Weights of a small GPT-style language model, trained from scratch on English Wikipedia.
Size: 20 layers, width 128.
Architecture: LayerNorm before each block, learned positions, normalized queries and keys.
Training: a variant of Muon for these matrices, 87M tokens, 10566 steps.
Each number is 500 + 40 x the weight over its row's rms, rounded and kept within 0 to 999. Layers, rows and columns count from 0. Numbers have three digits each. The size before them is the row's rms in percent of the matrix's.

# layer 3 MLP down, 128x512, rms 0.184, rows 0-127, columns 64-127
103:379468509557417538519539445544538545450510517503494476445504512475458523554465506451474485505518378503492451537491495502542497526530462436595527518433472455544504534486471473496536513439504512
106:546438508508431490551457600499521474545471515354556628504563537468516476479493597415493574472532531454569468534530508540453517473473490500573443489494546540536397559531516538547506518539488545
101:509494507540455406478459471417565587491526487475526499473543454527534516528541442509470531515505548469518575500463601519467479458521497488511497547451514500496481460605514459504493491480507447
100:510463535476488454461563446491421475473584537514422531493414537506501511452511457375539489513502448423522478465535503527485460469465459513563474553462577487487483524556511531481542523550512546
085:453510547492421533418502524460471506484477487526519513515461504545506465507451484524438551502532396474515561475509436558473536485490419489499501533469498494473469478493593481506430586532510512
098:499527523415389509528468503451507507485496528500533558478427490563471468500526537654557515539517518498503567567475476540468511513453437578444493500541484537438503547517428476466622510505504515
101:457496544599442532421505467500530521431474528492481442538503513513477549548419559504507500531521394493529484496487499519505462522516503465556449507543466480499450454480559523554540543530516517
106:566506479534488554531481485507564512530497506569501452433526477510511530469531436465494524468521583491456553542484508482510497500477518576469473429547473560465554492472498558478546520530539554
094:466519490520456442420492505511464513493460472491515447533487551511545507512492528500489486484502547514487501445517539458459487493536515480599517497573543468496571473535515490534456449503512415
103:552499426416541521550594516479574493506548551465528531453542578560469550488574534440562475501440523512448472439474530488504464540494506526516576458500506465462525573478469565538529436516481471
107:497513552532510574569556469580511534506533571540459457422559514509533457531389479507488522502505555583414492525520508561530547499501555498493462525498495484503495536506487492511451471500478566
098:490480478565379455482537526497527459549450437437584545537541524468491568496484483563467491544471534510513473494489531456532478559517519492566486505488539465514455431432506431462494536497479557
102:450493471467485493576569531530543590488574434493559536453569537499445508514436438487431412502542399573518498459525512417526456510481533526476468470547493493464599479514387506497498523372488488
107:499538513516508536524506510416462459506493440436531446505461500465501465509427546508527477490547525525465511560497517535473517569498499436594443477437449473480605551507456448482457477504484507
102:492535488575470500484446506521482485493519583523508525497519468609509484464502579570501440511488508469475556494457554523580508466467514490518485476570500470522544441503511617538519454545456505
098:389500444535529539533515545563516472459459483482502488556463524510569439542470492490488528533546506475567461506524441443501522417473503551418458456451481497515570595554427455519563462541506531
098:498484570511565423490506551508481582513530494483442528440588477524547480537486485471426492516481516576477429496388430529452518476517522450481484501540537514532539443515413434472551490504485518
096:500559483513414488488545506504419503474527437493493483521598564524544504476451547517460547532452457527427577530458535499408495532464518524539525422567506504495489475448485559462536512516469494
102:488499517456476460465508485531534491509520487539479456497476484422496513548488516536468546505531424440531434491483513478510464498486506519505483438439440534513450530543558596552519549466475537
100:500472437467516565497504505568496500565473503505490581548566522537500476519513453555533444493482483517472456450406486538491519428514420527509439554542493502535552485449470491507577463489481444
105:490519414401475459506479470548533463509537438529474545542479522499482553567443495579454499478489514470488460429464493459548508566507510497514487524550587377467500482495498491494428469458464465
103:548472561500462498511464499493442506525481524483484542466445460515529456467444479474512519517506657539491505516563560441526513472518519528501500473481499480479488486507511485497531451530456407
099:546541516492436510408556497505488447492488574476458477479548479512511546472419504461521523459506501468482464428478491413495546456513520497468464549489454519472545455486439537469530465521497491
092:485508592498478468465549491479522453482432473418517559500510401516493485608507575504513433506499516433530574469527518466504504451482466551456506509474539526542539560494563548481461537521474507
108:522476461532460479526564517499417579537517495475508463485470442504498451529381450489531523484498506421442553445443526457477549524462547504513487544445476412489514564465445491471524498488493502
097:571485534510454466543492547488538498513523499483479458446504540501517466467453454557465477450447456502530518482449449578453483547530477419493474538494529516579546500491392557501498482545470502
100:547439547473547505516472498506540534516488416548409509552506501492500492572479558489492490512523416506489450488538535517525532531452435478466546540509538489474464417436512558499465534509471442
101:526460576456499553418506527469467537534439467453522419447560521512518450505505473547465452495506434439456460507473429465520467487519527525534448541449486493503494486463425452477449510466508557
097:535511532497509517512476472420575541520474448479490433476532459507463546560578495608442513505552562531538443601503505509488485493495440533511503542486553572485501497421436414498561534489502541
102:545537492501474556492470439532439492510435447503553534530539455420493478571567524480496501541493584453465491520449512467549546512508513503542461496516554536511527569563539491467527506509511455
110:507510476476501434517460436538498468468546492507514422573513457419488465470490463587502535542477478534516579524498474497448445452469522500492563562459491549507443454498489477517482535495515503
101:461525505569456456475437563436468522515543505519510443529495496532511488521523508521520450533537591519567440525485573515547519441484546515613438461535459422523531448464512497505472510438485448
101:561506570445531557628463466535510499464472548481534404445469504506457444489507534449482527422519553532519536500555496459467494549602534498609454485474538538486454530518538535450490455470533430
088:540499508539498565510467575478532511547425571552492525526531461520464467493464493571555542495519497497487487556512512502416494465485523511507542475539442440482549432494559507511486483473515458
097:481577451534491505483414515491414443484581537488550628543499546501528512581509529420550496496488572545536504555575537488494510428562503602456540519518503526535519519480522485495462497557479475
098:494547511437482532483464531527473514542556587513522440548472476501467508454499509495474509569527523475535477467496512453439498453533522526590558510511506490495506535485469470482513502532501537
102:436488516465556503491409480526522411529489540443469453457505478552523547394519499437516543529520433579549521499463467460470515552545517515514519492506534540469570518508536485425502564492517484
101:583535517604526502476528461522542539506520445444581443462592443506510545516585461521490509543517472545500514467479447495564481518496464509531454485560516540517460415573511542543545513464495536
101:494496542557449443459478548440520435540522571497498489492500485503492460519419494435540514472510504500498553533480504443486478500485495546512505494506457469551420517452501450519556477536520493
097:528483423477528478481466441443534564436601460535483500461494462520535518516475489513492508482515473557469505506456508523519532521516492509470490482520533493461408442540431474495533473458486466
096:426563395502458490496446438523563501461430507555519563519525536485498555468520473499476506516504515555531471541419478484570508552529499555512478508440516540502516550533386389532546547491478514
103:502523452475455526440518536550474452484504534524495406478431475515503494479527534436462484473592407546461478518542543485504514539568515533487475501481511493503484553544471482504563473448520537
103:544513637512487456512486526449488469538530471535459557504453484442503509569542497537478463501476414525470472504486482521562428546449520505455506463496482485521482520485459491479520519593477524
102:520564448524530458496516548514573484575477548599493518511499509449453510485504501556523568493541458495538490515597527503513511511473459506500534548427468551537432552449530538498500524483532495
105:601591448547502488482485519560465527426526427565435576456512457502558487479514548380499526564487429511488438569523451468569520482441491508454512469491575503511481417514459544533500526484489538
092:492433466502484519589479528451541470461539458566435380560473507524493443419481454502545524495457570510496511457586505503446538486506469550503546394520491474471499429517523490537478490517418519
103:419553477539390494427516492514531506521563542569511521497603531459487521475497532524474570528464518582522456532493487505519502510509396540473519504397576459528542539481444491458494546547523471
094:509513570439436599501516508476516468461472504491405512486496492488485508513518511471541444510512464491437472535542507441408503444504477462465502508499509453441513485499523497485438512498531526
101:409503527531490526510521536426508601479520530520486524439525446521549469536513552497447553506565578475561529537516423563524449499465509544492555429475445559472466514466505521483507527487505485
101:606429491574490404479434477488505471465480562496533376551500488448505482551498540490498429448507535559514468461500480542497453452464480510469466511442485462561529551474571503527515479458451506
110:584560522451441541527515453478465484432473480438480502549466524408481554524564544563526470449522419439498517469508492557514559547482480460481497466507505453461463509532497452503485405457503472
099:484517517498450453506507475503473493496435504409599492442495490505553536474503559428471491545517510421495406498492491493548578526516488547506472475540502583478471488516586505517551496425504538
099:478501488507582490578484468490428552494486466484477474484522514525510450435568477476498516469495479534481545495477472568530483496550456526583479447526482546507499495535521524516438506460535460
104:539507474527469569546526455500509463486522528474444549476508538438500543468515506489464490532555529523451479565480508472469501538512479508459553514469488496503524409503477527539494472567495518
102:464514494576498512538489509491509474510512445484500550518475526465548509507503530504494396506464482596488529471509501424554540577414498468519543541528475478540524516456501537565517451523520510
100:513529523489493477485414414537471542465489508496511550493485477469494527511508501436440492509496441531491430496517500506540493467431533501538502445569536567502461512480556566476441484539490500
097:526593527553515503504491495508460439549489514555536507451569502466513546502431445460511460528480464503618553473564559473509504494458408505444470502503477439549524473510469389523505495506529522
098:517535441467542609571465498454514560479561432438543424583482539546528484493570526506513511550540443485570455517508528482505519570512578487531518495462462530477584485494494499478515512466528466
098:547538447450519469485529495497512484499491477544548601471497548507535512524523485527533597450492557516518444509505495569404564572534532522494473510464480430539532554513490461526451525491480463
100:454580588465463499512447484509524484509484479452497481439533530520477570371486475486539534500522431493486535509456516560505428409564554474501504469462496462469492489466471520464465524513500455
093:508486539470528492413512583533477467526453585472482513512465540482503486491467485441537478442448446518455526456520510495498425553514474540462498451515461489535518512480529482514475471511478488
097:525460479530455471420511499510423452486525497490522534514483451509487480506405458508505498528511432569481426456498468470500485562512505480496606472549546480451399514505531474587509560497505553
097:465497501545465410523526541514565478508520493478504540502481480479517449470504499549494498489508447520529422446468540555506545562491579475444517435518466522491549510446564489502537436511478482
101:513455530434483614514468500501514523513471515482483417541464525556518428624465469452484443512518555462495511494454487591517543597551506454561484576533464425496446514506543488479485493514461482
101:485521440490522479521491520510475502462469487532548470526456462483520522513474538483544520459554567538551600435427472476505464507518547466418441539472463570512511556501529486504466483520491504
101:459524472453532472557530504538518454579497502450538430505487462489513489473537489487479516494480457536521570470459518490534551512567489485526456485524503538476499457484569468417494495495509416
098:466555590477489529542482417474512479486472439489544503528535431514447506513551556431534472469544508485516504525531520544558494530522458444505557522519480536503554452569531581523545519485488398
095:439513506525492502472528448497503492514471426545568558474469510555497460560473480521504551558485535523554401511463507501521497575459527471523488492485444471430496484458510497492391412436455510
096:483480534533601497496542462496488519477445485513508517555499536616456490553451540517465512490511595546395462512505512503544534563461455493494531472503472520540532533532543516480561487495467494
094:536481501510509493466486572483476456569460464597488381507552462497442441539547463498400524468520524508474470491533427465557515540534522541517493514546475522467568527518519464559563500514512536
096:540526554548515497445530492508494487482494526446421519513555445495516490553504485479514492491515450487457541522449495522428503578421479511445455434537513544553536489518431475498473513442437477
096:493448486489555550477592523452467523467495487447519592536510506449507503628494479500415502538466568434422427520508514450440532505489499509487447491428518514490511560459543498502464458479507496
097:479494477549435513441441506496560485493528559515476474509423509535500494557535527466459519479526479504522479509510487498570480446505472532526420531502533485488552504496475566547501495475532416
101:481515507519443464450500435504534439507564488535563576466468472426480506494545419644515400514524614502523521524468545550430472600444494531481533546495566477563437563498507494481464487470462431
101:454485540529503496467463492574524556473425502477513563540475497549423495446541500479522482448478427513514532547509495525451507528536455491569484435537489487525499523596459512527544497520499428
110:525478448525445524558469518505536453504484455560555642494470507482507479491482500511523501473496470576465548471433413460475493588557499486518509520512546483526537473486568460469431508427528448
100:466514567427576480565472443459513467512498490467470485541478466553516542488499517400477456539517535435528590487434416537443517488573461512424530521498441478468525467552506455494506557468478539
101:484558581540555539518508479481479475444441441512534439506536537501483506493453503577494554553491398543549552531583515539537541537524490516509546506536479516495531530510513475496573521571458510
094:520547488492544550542564505533431607454499489534453480511510507509540457444468458489596507549489544571510520514507482523514478433510476483436533500447537458491450483452496432471434495490502534
112:521456451558458573499526455520485514479484478484525557590500515516434473498474482477474584538523514509490522524574525482496446495516525515499505488575481521476463483487511449578515505559472490
110:463453522467453504545550513481444488554463460496426433472503458530453474483457563617527542560477493505518497506532507499506570438475473489471501557495510479495427547494533471546446448478505525
094:509517484475549447464553485500455455503506481479461563511495435451515521468516540554539567480466525493540539490499472556484520605570493481478459425601535537499476521519508457458508476498530516
095:476480477454520521535493540557522556564541563500488550504571535547466475493501468534498510463492475517425511525460457476425493525405509501588471512456483499494551502457433458424493539471480472
099:582449479478478548502514447527563521551540531490474429504472524500479464511503529465460491550517459495495484496481508508558549522503529506444512536465516545510527546487529482519539489516506491
097:516432545492466446524522489513481505490524422556530547470583467531526509421501489534513492488450449460521550505468523501499491445447439481495539490525443452534515513523417503495454469509529626
101:494510507446522514556486451448492497495534472457487479471505542478527445510510507577504441536488449485492485435437493508415507452456505516523496529410427527491503576462473492500512500519530560
102:517479518456472486503556506494555573561505540486505458469540491433511478421504508512518451534485557470464658491495541532476536522531537552467496540517550534589479549557475614470427497516464493
102:538474482420461511479471469411469546443517515493449507564497537531534435529441441548421482478461478466508396438493479511496543483512494466466479516491449457496438527560525447394498564476520527
097:502530566462500497441505513501556525503512502536434544508472492502525462517538489468451588489504462532503500534540475489531478456492513451510483520590542488502487550492489461475587455514493468
104:421467473497500476508526585500414587476573489456500475594426514469525518479457521552517605514530533591576428535532537509502441593469518532453519460537439482575519550464537501489506521486473531
091:471461475574509487537564517516503548517500467551464514496571547511522514525468455552482552484548615516478453550529481414496460492494474484533435499583519514504480501511514496573605507483483489
103:440482463536555500545471508485567537567503513570541534523491502429524488539505474534456526465504531448465464511477500488528609531579504523484455493460552501569517470482608533575434520465492483
100:486433522496443522452464501470476418450477518603455517502503531509474532473497547595468499508551514462537614499504497578503600546505468476497549519551483553490536553477459492472459551487516546
094:572486466504534520546495504538480624540476538457510480608500492484435504564552500483527525554516515484508482498541543474470420484577537536559517490586566523507491475454516529516453456436461514
099:544521497542520453590488476424510513419458490522483556596540524418462529604521511389577513497488514535501452487481532540507557517570576503438494529531448481527496457467476475466554573493506614
101:539586563536516409498515488514499490468480437542526468512539518520522581469446534496446472431511556549540512603528475512487518410447496503531559502449502452435522440498465457501424536533459469
094:483467516474553497479444402485485509460555540510465443434517528443535501542583516489517474507496603473559547508486506379428491567442491468510531506499507542530518424508451483466380446461541472
098:485466479518504542401491494448510517476447485550533474515464519506504473481533463547504513480441512452485503454495504523546454599529511502479563504511562545493513539515455533497557489543493510
103:502494568437581495444563492451498527495497553501480491485505508566523515531521515466503539536471526583438480520467468533541553590471518518501486508457560536519496540518492519500485439452498469
104:446503494508430558449481510519516464458448527463574533505512479521474516447525473536581504454435530460510464592481467485544444447474491400527547536537455562434486418502512505551475491497510484
103:497466504569498568486468489527485512439488488460478549489455430546438478482552401482531558538472456422589473502534465506427492461508468533490506442493499490541455556496477499516514544491462508
101:503521526537522523418545414468490539499469520485467521434485544454482529554560483539518482496475520521486510491531491498515554568439524538501494505489541475472481485548480478517474507545488611
098:367510508550493515453482409514519462506518532552460523551486515459481470500493479479496519511483507476552477446469530466587531540468493478420432480508510439536462596469486584518537561464498491
100:568483397456532441517564540502473482521528566545538471523568439508482541476447528560494526515584505527540462528562412549511470469580486509494508475554603545499466500459517424548478518521496507
097:501496439519550443481540506525469498556509449492498513440516461440487494508505491454490488497527532522432516488496520518489519504436452501477444535452491522429514533487563542471469503460489546
098:552529449499528528432521496435551497515523481546527455476534595461535516486554548577450572553564449551457467485535507490493561499569531494596539515445578500469511494497505507475554524470480498
101:503399466487484544476463521460533466513523470547491516447466449474485537493479485599507547474492462565548531438492464436429465514515480489410532531532475409454458482534484390480416477501485539
103:457514593500498518515512515464403501511520506554503526507469495519533517430480473423504474425485437507495543503485557583442481521507459481462483421534500485487489540520497518454531532505484495
100:537478483548486441565395481525476451503476466467483482501518577503516484562493488491454508470554571569398442479511571552577477522479502484453547481586520530487498464566390514499529454465532519
102:445536505503490521459578567479479535570469547557478554433512515463503540538512439535529509564479447475529562514466467493520517442455483521550532583510500474526532496484499530491543433548471557
104:493470513500514536393506543551577493531555516533509488492486440496478510440508551412528536507473451523551439537533432548522482466494494559437532525455544497409480421496566512541451549498496404
104:483457586485510494472562473534492493525509535426543540482449467425501485499525559490497457512500398550473393532504518520508517496452509461444473479458487534523437542515484560512492495478534446
104:569401528413508539434560506534456535538520456533512447430482544530450541533572492473419613479543577533522476476489503445478502444493551532466516468552532520484537377518502521546447480505508514
100:444448483411517516500531392457504469497487521540491454471496425468476459498498445470479487425526549542532518486451471510508472452504524474492492593502460510516510435503459503475487536489564508
102:487502482450485506555491510488495444483504500526466527567450476469469484442416456493506483491470600437464515495510555472454484492556493523423500480531498540523514522564524501483515474499481473
097:545582519470515455522490529494506531462550443496580462500508512517519471513511630445530478460483397584545484513484488505561554556481490507511523526525496501475519461484502481533561518513488523
106:460611483499504544533467518505396481545482469556493517563524449451504444457506470526486537526490555531573473532532543442462455512431466538511538546483556536533515531495472554506552474465501452
096:517517502524505489564501490544542485497509437508509452533385499493504468531529446420472590472546594482471515495482502524598566515457598457518555514494516481519421452472571482518510523431569495
102:530438496456532399513539553570511462510520492498472618509570506505493549470537526427414534483499545509561462459553497475471512476480454523513468462460624471532545554554554484552515472487481520
102:526541528575428495516593470585503452492454528509487417502471466540512516468479527444512460556519450522515500490552484436481562462514504549481476416462528493526541481466476531557473457484498550
100:465532514586576471552540437525525564501488459572507453518474564421495522550521500556459500450494473478491434529516570500505474509498468495492460488519517505481454407472534508515552424474446540
091:474516456494591512486507485545583530546473397520491593461536561476489466500535498565532460497436577506489498545518491496574465501467511547529495469558498489490486502492493552455464453515466475
096:467513506509545498461467640514586497525505525543542497468488482469483470496514479508508460552457485409473551475488521497436500540517486479551465507501530484439525537446447482471509559495528428
099:534491486462539481527466492513506471518416570481558513533515498472448473406504433452554467466595565538493478537498539565478504417477514485575537502468545490459481481539493471436536508420474502
099:436536539521495492469541520511506484481490495529447472402474475426542459454479533482487486519512520548491506523490456504529531477439474501562522515506464481446510414505535519467556454462527581
100:475489506517575508532465548559458535469477485507516511405529446536540532515490517455471479522522502536437548493533510536476527453494502492477513537451444512443516488503503419536556488515515497
102:461534519507524499563532403499491519463535476469538470403485487501453475503543578531518445511513428468482550462528471533475498532558501505575482481506505473484525518504492583443525508398473496
099:499550426473526485462457511504457444561492535486447522540450515493493555442503527529477522560474527501460493509493515527545411453522456475495488560500524462548465538509509491516453522492503447